config.yaml
rope_fraction: 0.5
init_std_qkv: 0.0184
weight_decay: 0.12
decay_fraction: 1.0
batch_tokens: 262144
Each number is 500 + 50 x the weight over the matrix's rms, rounded and kept within 0 to 999. Layers, rows and columns count from 0. Numbers have three digits each.

# down: layer 2 MLP down (transposed), 960x640, rms 0.0387, rows 596-624, columns 320-479
# gate: layer 2 MLP gate, 960x640, rms 0.0409, rows 597-624, columns 320-479
# up: layer 2 MLP up, 960x640, rms 0.0428, rows 597-624, columns 320-479
down596:437511451538522443610528505452495409496521459593474602551497546505454463452463453509477548458463517519504510548468430622498634467497465598431453534479578526470406505466491625550513524378461531537485456464475535603482491541517518503491445499446500444506389555513547546443455425431501421528568644548478482443429443491602536420430522504456506530509515509447455564498515437420557534529461430560545494501569501452517478509524552518547470505540659465566482538514470423501477560596508393
gate597:506464489512490427562549439500433557461452512411577466594581490521513556501528445517402507405525494560465519539428531530441368449486585597429573544512555509516483525473579555448561392506536500459517480442401501512484487514483555473469457570442454499533515510561511501485489475433482481499546469583553523466537601570577518429467520414489460419525464565450575543506452404442456557481498562571507517484377549518533502537479532503496432562482437522548460529536416549407493529503431466
up597:552510529546538476501385449444529518556487557584532541474591471514509529496563586443535521507462568447491507533434481475474436538529539459544531528562547493425509473494391502544489516456475476525510464479459532498567481512519534604535602429471506583581510457567479494441554502589494486515556517450469530407531469455502449550550457399484443443618497535533528444514449502542536458460481499516474423490538475499433588465555569459563481458476485403512510478458539492438597499500500493
down597:503526573503474505487513544469484433488587510502413510516552478490507490520515536478519517557533520442481463420424566535526538449514491551518498494544462616447393516487526504551485539473444517544424502458442482537470421563517443535459458499521441545447377496478492464504526501514511483451454422613492469518487523511424466527518404504451488457501480531527482562504535479530563525465512527525389472420553497558481275450512458507431503551471463511461466455457501478549454482585481533
gate598:512481576370477468578479546585492578423400535522494487503459454431445399607513518514543536541616490464497490465463527457452425559520431437547472534479534515548510590529526541515565474498567552470468462417481555372487512452576512436510525556550433485507471442522472505661444482495499441541443546477622481602540417404364455592466448480575475537397501457556425531485474500468508445512479454570471464405479476521545496565517458425432479481472545461568592458462525549472589497477466568
up598:487467454443477477535490513461435542487486471482475499439456526538458568583558391511489444489530516499574492473448554522503353507517403567523472595554484531496545462481616505478421427463551500444468487443444483366524566451585543556452501482495467523626457512591538513564516486417473436528454494433463510579442425502439495447570530507531523552467489391565476511561394504473509468472566666593432562509483516574582543488499534543455496463479593484574542520464573590464471544569412579
down598:520460488480477457509513528542559481505412576433538477446503557458421499541495453550505576484509467524555428513625534565482501488479501550534477550424482545579485595501499500521489564519560486512482501504451602413553472591478514426491593510592441502444481566443540572566513543501441378560517659477477549543566423557442526571523467567440484447457504521502441487475460488487498448543389481518551609512490408571628535463550419530481431514462572496517590500406575505539459586406483560
gate599:423562529513456462582552509467561584416531461485525529446450580529442527550608396603575592488466467522479554490524497468462567504532497603590552534523451549521562521529457519455466444478573508561484500439479535553497454602484497516447505527485499485560465469522507527479579581509478471507431520532541518561554541477452492528455476483483551498539588494523513509524472505527472476508474599536591597583512461534486553479450551555493424420471393419537437531495447520566483503528499526
up599:513484564464614519469485499520465482471438506476517501575539550447493493509469491561462479523540470426491338471556552465518483454466521489438408493510558512508575482517536447522571517453466514505434436462537483517473472474481429538499394491531545459514589490472550468532386526465521554496467503407462515552398535549430504508507454445485492491552521536585454508550470449433543499466519575371507448491507492504492430545473494455403553558495613534588519488529548448465537592572475441
down599:533419435547571505528550487585448402386349477539438586389487448466431511536421516432475459454560568522542491443447611501577541480404431505570541457451390503454534532450530550469550545512432558519499471525549491531531480470436532472516442464446498506448427547482524542593501528455548583516510499459479468479572504487548550539582441565578504536532413616482535408506495558509567532489404506432549542531487489552534459401513367544561448557454478517466519526550540534434443576550461507
gate600:470564533441497651452540540454482507491590529471439540414512533571489580532515512442492495524586498521545427533479447539562492512538505483392465493547390554426436555357501488441513421560514483484463520554511509435492569490461461441470415497530506546511463596510507500479505509548502460449447507462436410518480524446537482530459573522493523412581614445551498504625514503503513506462506462459527422494486409495496485436630519471539558510501535498545486491452462492406513490446510525
up600:475463490476536520578442496593502473456598475529551431482458502508515579481550501557507564551453451504592484447499485509575442488481502426599624484469536492504476637548540452501473577507548525468488562526491400529556478526577516526488581458437544519455411450495553406496469528457468563408506599484486517511498427518481455440470537481472553505433404500474581504452463526469566471460583493535504405553563440471553464482492559482544483555472521517518566530551548513475439578406448492
down600:529459466476430507555465485557482485554503580495446531510494545462443497450425444407504509625532475459522545518519455541550490477576534490581517505539535572482529474510447455455501509391546443471467488597517484489502482461557435522480478510481527446564551401558549522521431620454516544469529466455474485541422460503540461610520463481474439405468443516467458472462510462473476520519511521478447519542389467505572453456495546475475535511554509533489493587522531426560523516496608535
gate601:560567564499563487446549582462462541534481459445451553487471551372511478498545431517553539501507356545468450446475496443568527462480507482473438445508546573586481494549497586590550556520519459518557489435416434511476566406497597404548511449560515479565378437475507530408511423495501517446469468469425395494545478501484572373447471524515450474415507542407541541473551495395425405470595433459497418410480478457552550466580483459519472435470499495504522505486472504536479393476405397
up601:564572561436476452440415493534475566573478472492474545378499505533508490539530452625538491504531440487461574522563422483518647483501533446493511404517600539604489547469578510548472505558593536502500492454438484577492586527568501488480473531569550508521429433525547531453517460460460511545469462531568416478511463492441571478515510456597411498422625425560510471432550481454374426398633486455614491400496432442575495452604471514512500476519463548558606582470539490518506452509447435
down601:596598569444523442499477488548509378444506502513486500594556484460466542482512469443494511468479600480449492516492454474499639522457474408477471441403626540585390437466520505482599594443521445501477492559536514499514538486541508426400503544499602514458537546526520546509467489575519512484551517478512442447557499410492509567496445447603525502425489595505520470590498490456541401541542438506507375503553412622459540473543415580522502467509601325591469491493492445503531508494444551
gate602:445501443625451452518510478519567473515520471441529586531588525529548496461488567435580452478609463436481475455523495497485528532497490450452440431509494453430528544432515457471569572531503489598509549507486508468486461506490564513562476503396530488509453505429482472439523514537460529493465499468503499453527552510559591511537555490497418374459520416444462482554483491445541465397472527474474442383382472550550546474553489503526482524523421483550521501540547567483397452478544564
up602:568542516411594632547517466439399455556499504457527533504486435440550443552535427544493459466505509590573512538486480477467524424458488561440561484567489499474503582500483557536535462505531447465526441505501592516482468486556437457535502482620489556507471441523423550506526503449468536419583656588563503457424441464480487515493451538453589594496494545530488542473507502546475508532503506500493509497571501592450517467387578438446385588466515501439598501575484499502522625514486509
down602:539440578510604450523485444507475567503531489501503454518496505432486437555509575467500463550549479486471442491531385548453440486483500551499578508544483429541501515552564510546541509588567474531517544487608480477476479527528567486418465551431441476453555457457453537427487467475454509575469506408479487485453487502557502509466504415476463462458506518503582553476559550515467483519518472477512504443526483452492338463530569516502573537504478524421544506529458504569510510497536457
gate603:454478483467504519519437479539460525536486552575457530537538490476477478457482515535492509489515572511499459453535539491524552403514491480515449540502527452565509535520550513504592506461522515429491544548540507546544500537548433503470485477376593487551476505516564469491428451401536522447454475413457568519429522419544413487490406515511474512560515486439516464547545489502416574513468554517485577517542499538530540575461466476509473519509514413503523563416574500474513423466506429
up603:556507535500496557472542566430504453425470480453442449549456524477515507524440476539449447455516536513472450507579557434448459616515501512473360479453485498481558491477560475442500432422479508478519469441531489433628461510481475518479434624464471543549564481455436472546505484497432498552479490529531493454476455489497497517552541547454544476392499440464421495562403472489545573520573476530468544468536459540527448540484457498501596593537466557570518479525518567546450472521596460
down603:456522596390470483451567605535467566506445500476456515514501552490497538498525525488495445451479547511408465540513458449541482531512488569512444428452600493404528468419512511520558683506485554514513462476513484541510533519558481511560571497600577564544494495468473494499547491474535504442534412512522518528451525476488512454479545511546543569464469472541518499565548553456534514524530446498566474502465495543498462563544471501407516555488505410418442466435524477609476506451563417
gate604:486534488477506471502425482489521493465600504521558431454485479502515605550441461462529484517522470647505499518585551432451511541440443410509451562438495536467524455425562544451473552493429558543455559490555435440503588525524561570506449524512495501497560586518461440460571579471510502574512484524536495595474526565490510462473469511588506449497526474578558424451521549588478383601486457531513540543568537554537552480465485469579492514496490444460522502410496557462514547620464476
up604:449505461478485508470468547512495515470504507521412518470463509545483488474453509680457466463507490476502476538440503426523546539513516622532546433470478463592559594374581532483578507502495497473486496523497459442443491524534530489471440417495505479535495467572492456558509541573483523469501457470555465531600507509475407517442564441537511500493537436489642515446447390491471544430388407614449496484535515477452540501525458546511502455549506529431474517430574511562477483541508421
down604:570603554532486387435536441600558444561477457458454430497530481436533532574520520470563548474578525540489471414462528613550508445511442443492523496574478540462489607491452440590501596562492502550423549441494455549541481439374476468456496476557491532537412531502555471475516503557496522486527522530498584464452521503461473505501582510443472548489445596526525635494496564451444527474546598457571474458549491445553523537605562503465562563467546521503431501525442528470559458478491445
gate605:533514537446547511535433510574470550477582504464528573495551565465460505491538417471440509446600578515477464376512474493523511512587513512536511492511446518583561494500368387528492487465492537560391475453528463484524498524545571409485483412523465463626485492429459469527681492529566557614429503508496555476485444496523409474514530492482509453499534491473502514547577515554479423515475497392454532578565525474476568425575490461491581442537495473515466469538570421483533422535434550
up605:496509450562464555513509557525433406467506519488469564553541508502449525526485496484513477459501541545459564452509497547539530511504486457457498553408597431507492530517408416496512491464439462509521391545503480422527572528555647409521462519367479599581476561392556503465546559558554492514478473510492462508508518549524465448612543560502518475542456428475527541540501532562520472505601471448427543528456569459476530537541558407571599440465490473536489458459495491438502508473528519
down605:523553540460472436457430423472451484443545564507444525542431520555490527494571444466527499455490484576474522531436393509501422501486489463497429474349498513551497487438441466509525420548478452581505513595519514610552487529575589522550524484534467491561456516487530554556549536453564538490558471489455488538541585504470485420549554476544455415552543499507466439485562561527500511402449414478466535552453525469537573419474500535428501565500529441540475556446517479561536427532490421
gate606:494445423511534451515474456546505485564537537426545570470548497483531535472551487460508497494421559528481451485509536506537536459488456500533465529478602518424482554592488509486492530518480567506397475582632501487591580462487524527444536523452508384558485473536518486583445446506458507585499436490549540541481456470473509497443508457488501484504541360526456580472410499473413518517541526541620547473479522554548488451419556414565509573532481506537582466551578512413499489541552603
up606:362421535423553440420448579560491484447493482465511550567474580587508649520496372532472532418534481511505503453571451442489468455509544620509468425512519384426347483558459428489482466501379477470459574476499517543480443441550468438445519459550493406547566558436497490422514543410497513516493525552425461466489425502493496505465466550442568561502456472482537428432417545524484515534456460522487504428534533474553497526483441556596512572577551505421540514446363585510516609555518438
down606:514470417497473541430526455492508565511480530491481436458607569561439500499514507495569531471471573485543532424530483513495429479523505566529504466529495468477464482472522444422510594449452524516473630508492513455441491441505561542443512564561514450482504485415534558558489494506522569487498490517419426455535469543556435516610501581513461509521585522462527430444516501468489492483490430372472401497482449422446703571425520572515500503488493531468509479459433495478470500454576578
gate607:389546448423547507452443531423498551480534550529486414511419474545504589518519538433481476433495565583405452513513519475540565538402509503484483445541464524503435559422593476534428534493453452601457466493429510463529540422537540466468495411472513441497480472619495397561520489528502525558475538454478428510511498569440499522430452527482518481502509418510511498567551395439481564508467507505401461546566589559542516491504450521589473516433578505429541505438474440541455493500489528
up607:499470517494512514452503510527489455426566622409478470485518603625422538593357489501528512518494525545503513541505424471560494502507520472561468491482470477371511456456479503487446507518515504441508491524530453576502505447481513461595452481451541571552534495575455533511509554521467457506549443459604490545516456517563453545514515527502576538512524458421476529546528523486490465577493486489532483490511540561418546538447529602527521484384458502431508569599544401533546468483578518
down607:506555535470483503515463628478547468573500489510475548591493546467514450442520519541496534455550489518558542495435464550530591491590462482477454507462399587523448537497421397545501559598496443461525477470491481569556525495519527432470579457554548463540438568447395405482454545416575513481484517514552523544424472464523479443454547525518572475520536437452586476479543444522511424464519503564471533446364569563639561546469550494501527468543454488446487521560488454544537465525492532
gate608:582514513450475482550429564488581435486495459550475474518461474485532480548482484548547454522506526466515471546483484545560514479597467473516564498543512514578521550436524523465504476529457549487563488555498552489366540480538564619588426583496500514431476446517539497523448538555517481468428466413565551565471454451437450479557463454492494493436469559452401608541524588481409473505484528489484438474446493499539505521389449484520498492457372515510553480431536567450576541502507574
up608:546571415527463502405507494572521478511498509354405505532451491483478491486509515487457510523538533559442489464497471464487566534492450547429515493393467414499473485456454495490486487458462538515450459557448427519590490478560523498469471524489464424455521506447538484460518492525388494543563429520494499458459492515487528405447534523449421415484469464448496462463421404461483470507433537541558529607540478579449488482534555483519494396489514463580487476574517452565472512530509479
down608:490541527490617450461498445580483509586397526461406566522496449518520498502432408390480538455538457501413528545541505528559543502530479589594541486479581445548530436412600456505552533436450424431453427517439504515443518524513446528543520464400497498438584477537479508498546558554470525512500540545431446630412434532441468406487464490505406509389396436535468548447451472483557478538536546480517564581556489506457491575439615460524539470505526544508492485413502463499415521524484455
gate609:506549498471579485459537446492566471502434541474540342478527589553521518583601527556439550522565510531480522480538393613521515491456452541493551437558513509567452458533566554499422538511503493358503554525473533427557561506522498526467404631596578493476545554503442436459633551444455531452523481568498508446559550393479534561484547455514447487482498457457540505441533524553499472520451521440501510409490564526467523420511541570541485483530592538532556382453501555515505494502447530
up609:490551569480463558491489396462513612522488517507508441490476481358522403445531544500501479534500425447423504468594459506579491539454507531405481443533379460516592519500561636468500504424536533442509518476516555471459567436531375533554462561526437443552506502540549516468523422536515501532435502531510510552492542487530502482506414494438366618520437482471621494407613575415512514503534512463503469393496484539510432484492543418479534479504519534446410414441434569503477476418503533
down609:502513496544505493522549501514580453460502497543589496491538507613480430509534437471470445476512492484522489484471460578599482556440582442456574624564493479514426446533536455511441494475493490508616485510421476565580461446553482526495533481539545504459419451506486495442518486521495486409504549482423507433460514432613501625508539478556547487482482431411502447479444493543478540427474527526509532506442439494610595628491479493486507422456595513474505628543535450510448531541534535
gate610:520524427525524589435568528458565554577544461505404483485429522505488358498471479433445488556526495430469479527429483605510498589379440514428356538563463499525575477486483465520618483548427425578501521458476498446518544506576518456479508497468482484488500505545478582391466573463538439415490544437480540594521501532533469473488455487516474455531553529416460436441500556405553465583447575486472445520479446474498561497521545475580481455523460498457474457529516415552537501498428506
up610:395484412469555525495486586535574465541547452541486500461467452636505412469441446440479364539494581448521453540537510504462451512465522563527359479536452509469530398400425503530552570512375467476616517526475563487513432502533481531495564403487527479512458517565560481499496560543516484502532555458581500523535414505570517401371473430563630519433527465430610553528569653482506531551519525505441466573571442471481501606561426563609481536488561458389484577614556386568521580554536448
down610:520449426499547472413563593402544441402497375478450561493526482567524420454584544456437506564558503496502553505565463510479472517439527452499479595506548417555546463492528458573531391464424517483405493459510476539552399498579501562417597544405486375496485589514533492475439546466448411440570438472465542506494486558483502625507573505469524476517556470475603469525495582489491466526521503571464443576417398379562467398483492530581405429610578447439428493482500418453461421476423433
gate611:596522485482368485555604663456490479462425450469499546455513466513486544497588565536499481548556494501547495464477543545513507528475385579448544594545526515440536509565456453494492536459524479515500561518593513531448392349528553544450501492454464520545478464513550506498455493497533511523472545596452439509421424426412473443450537551527479500442515527511425524561515488520537482598364522356459537452436502467475542462554523468439518566488403576438498421559596526460541465506576539
up611:504499510505468489509494530505493454564511373403517506522544323576375444490505450458494472575574508535573436431403447484566546461414497426464600517452558481568571545426394509475505463453614508471402538504553626558433470528487501487511424454613364515482530501459489505494488429426554482597416528446517492522457516481494534495466464541455381549475567494527438524452541505548544486526446517516435432524472495490446469498570509479495480478553449514569449399514458601564552475473453552
down611:551496478544467522578495591601460475528504433502584427504523416564585393462491516457510532439364479525411557463488529582544473506531458405487513407540536472468526519468414448478425508446567542420625548476462430463565498414617591524519515446401425525464472545480537553454494455480557536601374513547475494488524468446520536436491476407574511443418530498430522514501429458526534593531461485481361448405443409508510510443564434475524464495532504429453456490482533523461611413437459429
gate612:556444601457449505538576539504532403421486499441449543502532484511502470420465503503521492550567462513499514458556533559532469548524532469490517512466515501521544547483461428484558472513405515504456531616597477543542464456504524447509558462501546498537492526493518451516414522509557405502471465533496440442450567468552511419512533550521429577432416424407385473515526570463510444416427508481531529512478492534525443472529518397423572499519490486495534466474450478459493489448502597
up612:493456500499437453441568534487534444424512516533505495540454545471550432454483419549447431541516461521500445567566392488462480449367495522475430469549490494483422503540523446479497524496636495555437468570594543466542397436487475393485450521438531488437503462491551472438445521490414607538459531519515537502450551493448467453496492502457446571576508498362583429525542377569531428468422484505479441493547458428553489529485535384435561558517511459511473447402432537497423512485439577
down612:457515444523548511465610492510505432512504557531481468561493453546460532556405554486481563544496482473565518479538373480524497491515529511539494480578618505455374486509411506648443486514471524622465561450439566410480501479511520435523422499515485449422484526563548596446433608462436555487524502574508501494570479430477510518578584515524469461543542591615492459594473650518554560489549449531581474539569502450490511544442502485534441438639642524462550562535431517536532478525476512
gate613:517529542431470481409491494470434483433513497490473460465498537429483559553507536472506547446435485554604376490492470473557562493523577511503510476480481559491480536554514443532470401480483542536443421450499502578489438461524522438502536470467424467510518480518553456504499519509494434492514575440531532500621477536527463577560518451539391392459512469525472540480568508533462431462481475475520501500485580573470470486563592538571552503562436441437468400540496555455467517507619473
up613:482597397469443494546482488423497551518527588543495471485535507510451505474509484488466542522479445461589525513535502484515400514532480531468487470533476588565508531474547550510541582541514487511479539551448456516495454480474524476524546475377594470466481433542519524484532533467471538528492616435421517453580408430433498535443477484490410492508496441490555489607549481447409514435500582521411573592533499485508519504436475450490546542535424409461485435592525540458466512511525431
down613:463484473459508490530494582614389598509449480534468535537614467400451514419574445498531530449530509454452479573514608475491532472551604511436489454624536526478435594561484577526515582464394456472375413438555489524503467462513492354499520597484534539527466540498391539491503565461505447488541455513477455444427472466530501446404514480358530464454468507476520454537487534535455460507466536414450513549501509568440593511462572570515452553495487526489504509444630481458474575445438505
gate614:528588478477516547595507438499537551378493384442511485533432510448542469451482430492596502482474500561516482477521529514560494488558506573537514556602433523486445419500394400512465433541625606546477465440506457468456599403424519508467498546527387396477443503457419521566471476557481462543446489562594602494552580406498543529490524582438440472454511482525518571536484596433548571494394510502576460448459429554525476475521606477485466449464524459519398475529463410538494477483480382
up614:422507410415562460503490585487413472463415527502526438455458560524609413476453474508513447560548529537546481586532490484521424487537441491468539543585582431453432596493438484540446448452469446504495498403489525493495329467526602500495441607464481595487456514480574402505434491456468593470588564484471450480489426484489392407408533353472538426516458506538408487558480497473542483367577469622572579488500447511528461566453560489529506494520473464502418535446528579350555456507536640
down614:531517481574521486508400442556512519431542453429540404556501562491521436479400537493476607510506565489503504523481577471577472525391547526576492559467463493398478685406509394467513539491540451574543411501528526530438482519607568478469461487512498559478477528435533558477501523657526422516535566431440469549521437437417628507444486600505484523493474466388424537524483435521502524533493520519480532500431542498505456473409432475557446556512546475483529516488472513516527541507476538
gate615:505550520477503518487538486465518513358565465515522545462541610584514488512520545424426517511452476446417489497555430513553602561524480480544550521551495473519547499499519573497441524502549525488469515528521551547533505502475479539521508460534528568494579539466501579506460506477486515423577508478447484559494499555552646541476503511463523531474479454464399564494480553538480584541544449503583514516577514530481511392534529502513468519527502530542506553587570466556480491469482498
up615:423391382515464482458468529458512450534469503525481477487517453470484476537475521545522514466542474521501527513468431464546491508578510451500483553494504451531517494519560539509538466489524475501522514450425485510452462544441466410477484462462498595536533393500556449513600533544428532493452498520463527489475499523558478442488546479532467537445411466449545524488491553543459536571483536530414488506495526498491527461502494542509555449403474518522581515437537532471435556468522445
down615:481432512555510488498523497553442505456449454510543510457432494501574497463453505534435459499477524524520551463476499504500427501417567481417509545502537503451417485516509475482455554471476497531517381553476608449454448512457396591413546476478461459457549490501457452475439489489526489471488511587412484513452464478418399542474515414494406459437560471589468455472473449573504467520508437410437509443459538551436485496472454464489512505576481463467488422496524471459449582511573509
gate616:545534497534459474509493467467482438408521556592494542496618553454517563502549469518456466446424580476441456570508465525517476506516443549503532430496618452518597476512540520511529417404445452466475658502503526442445510509566477466510530487548518430458453523446419496461458493445493510483505433568517430416464492482530501448571439390468468622531474520529514427482474471544446449518368528533566545503594501480482531483460518477471539536500475479497453464509552444464471442554472412
up616:527522453464439617540480526558459547522523577512592539462466465486578519594429441586495573431485460538392541531494496462637518450536491501468449405474552504507503536552493457563468483464520546500466484549428438412517533628416485480505457513536484554452485443559448521418598422444567566466584406520440541548552377550517533464520405474535473529513435492463488535480482465465486456533467549501556480507372589556469469460383554428467429472563502472493523615450572457479476552488402444
down616:513490475499441532469430556468528445530512504502533525406540449556488439469461464402562450554485478528504492542518553506548508448464490484434446402524504594480547467576481520381538527428423560461397534451456413436495505506433498490546532477553547515582580501524538516475548454512434510435429477482398537431535615519521540548532448580530522503474571590516494551522488558448517464390500503501548478499583495577557398486435482406451477549447570483563534520502545488457528570444401526
gate617:468559527487494461405536518565438511429484548562464484548595466535464473517545562558613504431538454547568526483574363524477465486567516388530444659437570494432497501493528547516446414589465530478484528424554482558371562544517508560459492382539524580552481489546554516502432458528506441540569425543487440584552403502560443522555462429632444463501563518573423549537495492527434527522483553569543421497499410544509574484559513518472445468586538565428539492480447498499499489463531511
up617:493449495522508526561571534493506496645477464537469541588455594561593469507490577465520552452451456520491561465506576439474494497531544605557529439442538486537487576473532495544507560362490527473572471478551549494470382507575431522536495492566523503500546532508506523533522544520516515478509559552571439509424537476537514469507492444377591536583428550465571511468505507478562497487660439519432495524490518426523441519460426547456511604450512583610449519491496550497547553470620523
down617:455515532489517453382482462516407506403536515556471497489559447440442533424471462605524502440523496458561572464551436533517501548533479409491464569445470510532468448477491528460470378584523507483487544556548471484512574497452470582536476450491514566478377512503570489535398506530545455511584386536420445498555421507499438542526547490602374543408615529493481576557470565540486563515459537523593433438452447619480594490468541538463405510497573448452502488464579465462439502492437489
gate618:529532508549501515456440454523459558501528615502562535588488583466543564474429455437534476473496488545531447430512616459498540509456469370567511453527391493516502492584524426549537467524526564567453541557417531518466452559459580636500508546443546495558482490479559456466556486514427520502455460454457608564481501519342458430477639523531498435547522473460521536480363394534460551503571499447513536437506570496541473488434576507431512522448537460551440355478565509467454480470443530
up618:474562511407456457513439523502402472468433427511476489482439452472427500551552516533441450513618479463496520494541475460615474449490464570459536549447525434511440527400526549535519519492525446497478465479459470511415445499382545503509532434490525531502452613537441521532558536531543552538506417443594483439519465455522364546521529448460435530554443471596480551585550505476486525479546562460476549383387447390410534464574466439434526549503568553487472563569574550498535536516502446
down618:561514527458522463478504499601531475518489581503575496511554450534372475494478530482420550467502523525473539509507539473425486606504421482457501491475481521478527474475569499513522500530542478456409515551473492540421547559492480516507470490458534554494527569465476490527502532488572478532480510567503510544472460398510484519469494475408554515519540623542549564504540490491540482525559508621490436586497556502466580505516579438556502501500560482593544508557586475477491502469430486
gate619:502544504496508476449568549472444474487491441492432518478487431466484454554435544572510465491546495485671455513597448522545452538414521511537514518507568398442551492492470445472495472547435430470422512489595471443483479469491512462461487484538489554555429502444573493430539493431524475478499446461446581475491551486478422538436571587605482544568499483488398516528510418490528471536369489430428557502462479488556433563489521513585599519596424520424497477526392417406428447558556439
up619:411537511566431412489491509576484493534495499542460455450467431472553467521488490521524499436484490478467504516524440551497605554532546396542509602509548528580470504604512565540527505501459512578481537543509625538498542484529454458479486462482470519490494556449516455442570447512559502497458555591527519471398566455574555470602540449561568476572494445472578497541420533451564547424474448556584466493455422499495449446510469445469548531511540521530617503530603483483467488452573461
down619:529510517505442515458475486521514556516532484488511541533502511506465424508465447497436521471486483455498568503450520580501508454524485558511473543545528529530491467579438493450553449538427498484427497490484482426451497476525493580528510486426536519531504448478493422535537479480513543443494409510452537563511517412491494553495484408704400634472603454488464585596499461535544535524510589464458553479484507589449475494400520552500484478521496465536430507409447556468527401517533501
gate620:517466483490428515450556559482497484464531564438482462533436502398526535559580516414493532495415506571454502476460559473530521530523478508530413477461418596480411508531549550453576468510505547558444486481447550492467501534514475495523557531509497448410575418620503501488489464441393492584501550460526562512499541553592466486528430573463413529514516476456408459551472499448479520527419512410432521544586427492520516470538496536476460542530555426481496505517456461536572549506408501
up620:543460453465526515448420456546465538416488495511487519497502460431475558536504503513563523492365456453546540603572509350496533524541578441532541535566436488445486461428448524498483533557502473484508527496543495491481512512521492483531481398475466551561463432547413395494513536447459534554557455481529437429460607493487469377476472504529536484583466464445435430489588415549527539458454484429499507508407388622512528453471463537423479437470468571443505543489407500616497498459464452
down620:453512441455492608558438497527575511488449425531473522444461519498431497485459554482605505472441489510456437495498494564543439452549513434557471487411480452536510484478403461477514569578493562623582560563510561446455488514530461472493514505486580525506456488499416531480499509519520514554402449478568439468488534408494537493432503539490428443476494589464568468437516459503452545507513548536559454444487438509495484545565427427468427491425522450389538427462552465504456546515420478
gate621:431491462543463498484538494529448513427477430537506505566509498524397432510514563447438579494477515485424494566485468562498524477477451520457532502514496527477445534444516506434476486531555532511463515492488382532532527517478581477453440550465440513527476501540563501478456565487420499465512500528557484468480443463546520514513539460459459490540469494560571515459492427534524450455457475541413569562429490521453523453509523524555513529518429503480439468433404524515554400533541529
up621:518332458415525562430559477500568423472550592461479569462490505484481455593504427489469463435460435498514452519447467477514543544437454579507504544487553503449505524467591535520528570518553497509458574539540558463462462381585533439497440468497464532461467564408482426436559550586439464574424558521501502511545589551466469572475452479449511446506488479586525492537470387442433470539435550465521449527415545505511556439571526542509473596463481548589506578520573533477432626608459443
down621:472476505438455501529441569445406577508514539528555585506549490397501477538418540397469574539458594548433454401460493512498559469424523530653498519454553566443528487525416406465485500492536546482474486523466474510530624537476377513514587519438524453510539460485545571512522531394511511526541437573521455587509530579508433545441587498548485496491474560435483528492500504472432503506495477496474521513592474585499496461390439603411361459550385425572499443499538446520622445487526466
gate622:457506540429421586421474471499492532508438545638504560484535543471497521474475491581538574415525492462538496559436481495573440588524508459443444552506511607528447566531486481515447476450547455477459543541543466427443494456543511506536541440475501382533529488440602511502487486353477559480444485419461516493533522486452573524437536543526542537512540471459480529579546404501552484473518432471496457480566501517486465578540493452536547554467556539478500513555493524514580435498494456
up622:612486507514434527514538474476594522488608524552483477457483479403508425452521499451464555425494375493466416498504460456478531490440490428488496472544513442542568478586505454478553429536583466571504513482492503462526382580524466527501447445472608512543489537424363482440469473609513484461552482513441562361503519509466437502524472507548491502561459486485395447488491473496523528561534507442451473479588484491440544570475526466551484556440491518469478515536414491441508430515462472
down622:416567542439556568514450487500488492533373499474516594536483568528478492527490538557560471471455532492510565486455471480521454540435504585505492441528577548488533607509598434495468512412489521394566505477461506576549516454441537552466498430496441432595492530498485447476497432417508471480580552399514462537521586508459551473510573533572551471463575441533546503456460527536496493545556451559518369546454515542434437493527463522443495499436534373521472523481543531482567445491496586
gate623:517565499538510415579543489509493527522504596612425514466438525509514452446421456455428507527394513537432563423601475460431440512510461546472558582493534527439563641466525462540540591429493567546500480606515396537394517502552540555392500550433605512507437453449487510413444456553512520534523462447530560444470549437520505381604530433526576568484558478556438434415515525502555652483438584543538459577365493527499488541515484429448596537521555476489535449576428454450593469467429510
up623:531592515479471444490475518543532549395483546556568564562483474418576427487468517601444497490476454562480493408552460504583408593482517446573535576505535600541487674546564427501564420554585507560460542584439520442409487498514517612427505485503559528593435526476459488505544434437549484460506533492536537441491457477432503479417457494548441490427411476487536546473499428551484464545528427480462466505473435422494543571467501443390471508480448499452519422631534424478473431415464483
down623:482470520516474459586499561475410478447543494568464496487480461494438507438532471518479436453444491474481580486525552450396424524541468577581468488623442433546520619504517385485506609468471528542409606583347559511457525492555506575452466518489498503439465475460482582406444374501511549510539521576630484396589497468530550420608576466595519520512377531564467573483465496447500690502539525445413372516567564653457462516522547570489557556561435580484378483525502474498458484525601498
gate624:480485477503553513467503525457501399538437391473432546479462438403570437508512429508487479427454436594583481474556451377558446559454471513475462457468577424448454490460446546586375498475490470534466524515552564498451489536465509471482486505490509509511526504505561505493460461522566480579512523438543478546542496518538457539491549406534491538510525512500500571541527521542375437499439522550453504429506534498532557403432442584475499424549457516611456393518568491496395461544571508
up624:390528537533448328438498490494547494511472497515413497369512442603583440391389542525482503393503544473432522450453551570508514517611604462455479556507478493512458539534504484429474481455447443463569493395540564512499488471475395560488519464488401497577495497551453491542496450496495440452478437469529458496518495416485592549477520489528483437509475536505417540519470452455417522497376510482516519475422438530463508497511526558487502482487504519454437441410625410524539459536534438
down624:530446542493597546512387488469432531435474571563482548500490537451467514500485554431458460503480531589553471575486542423529486587516562609448518469487502589476474645450555417548548529583542513544469406475473541514511493634443447464521524559440491512479473508504412497489433525467625458449491491523499555449541438589521535530515510458439431593488469515483477520470426509560597434530538519537525528503578539450525496503565531540495507433504557489490424519483562487578419491435530438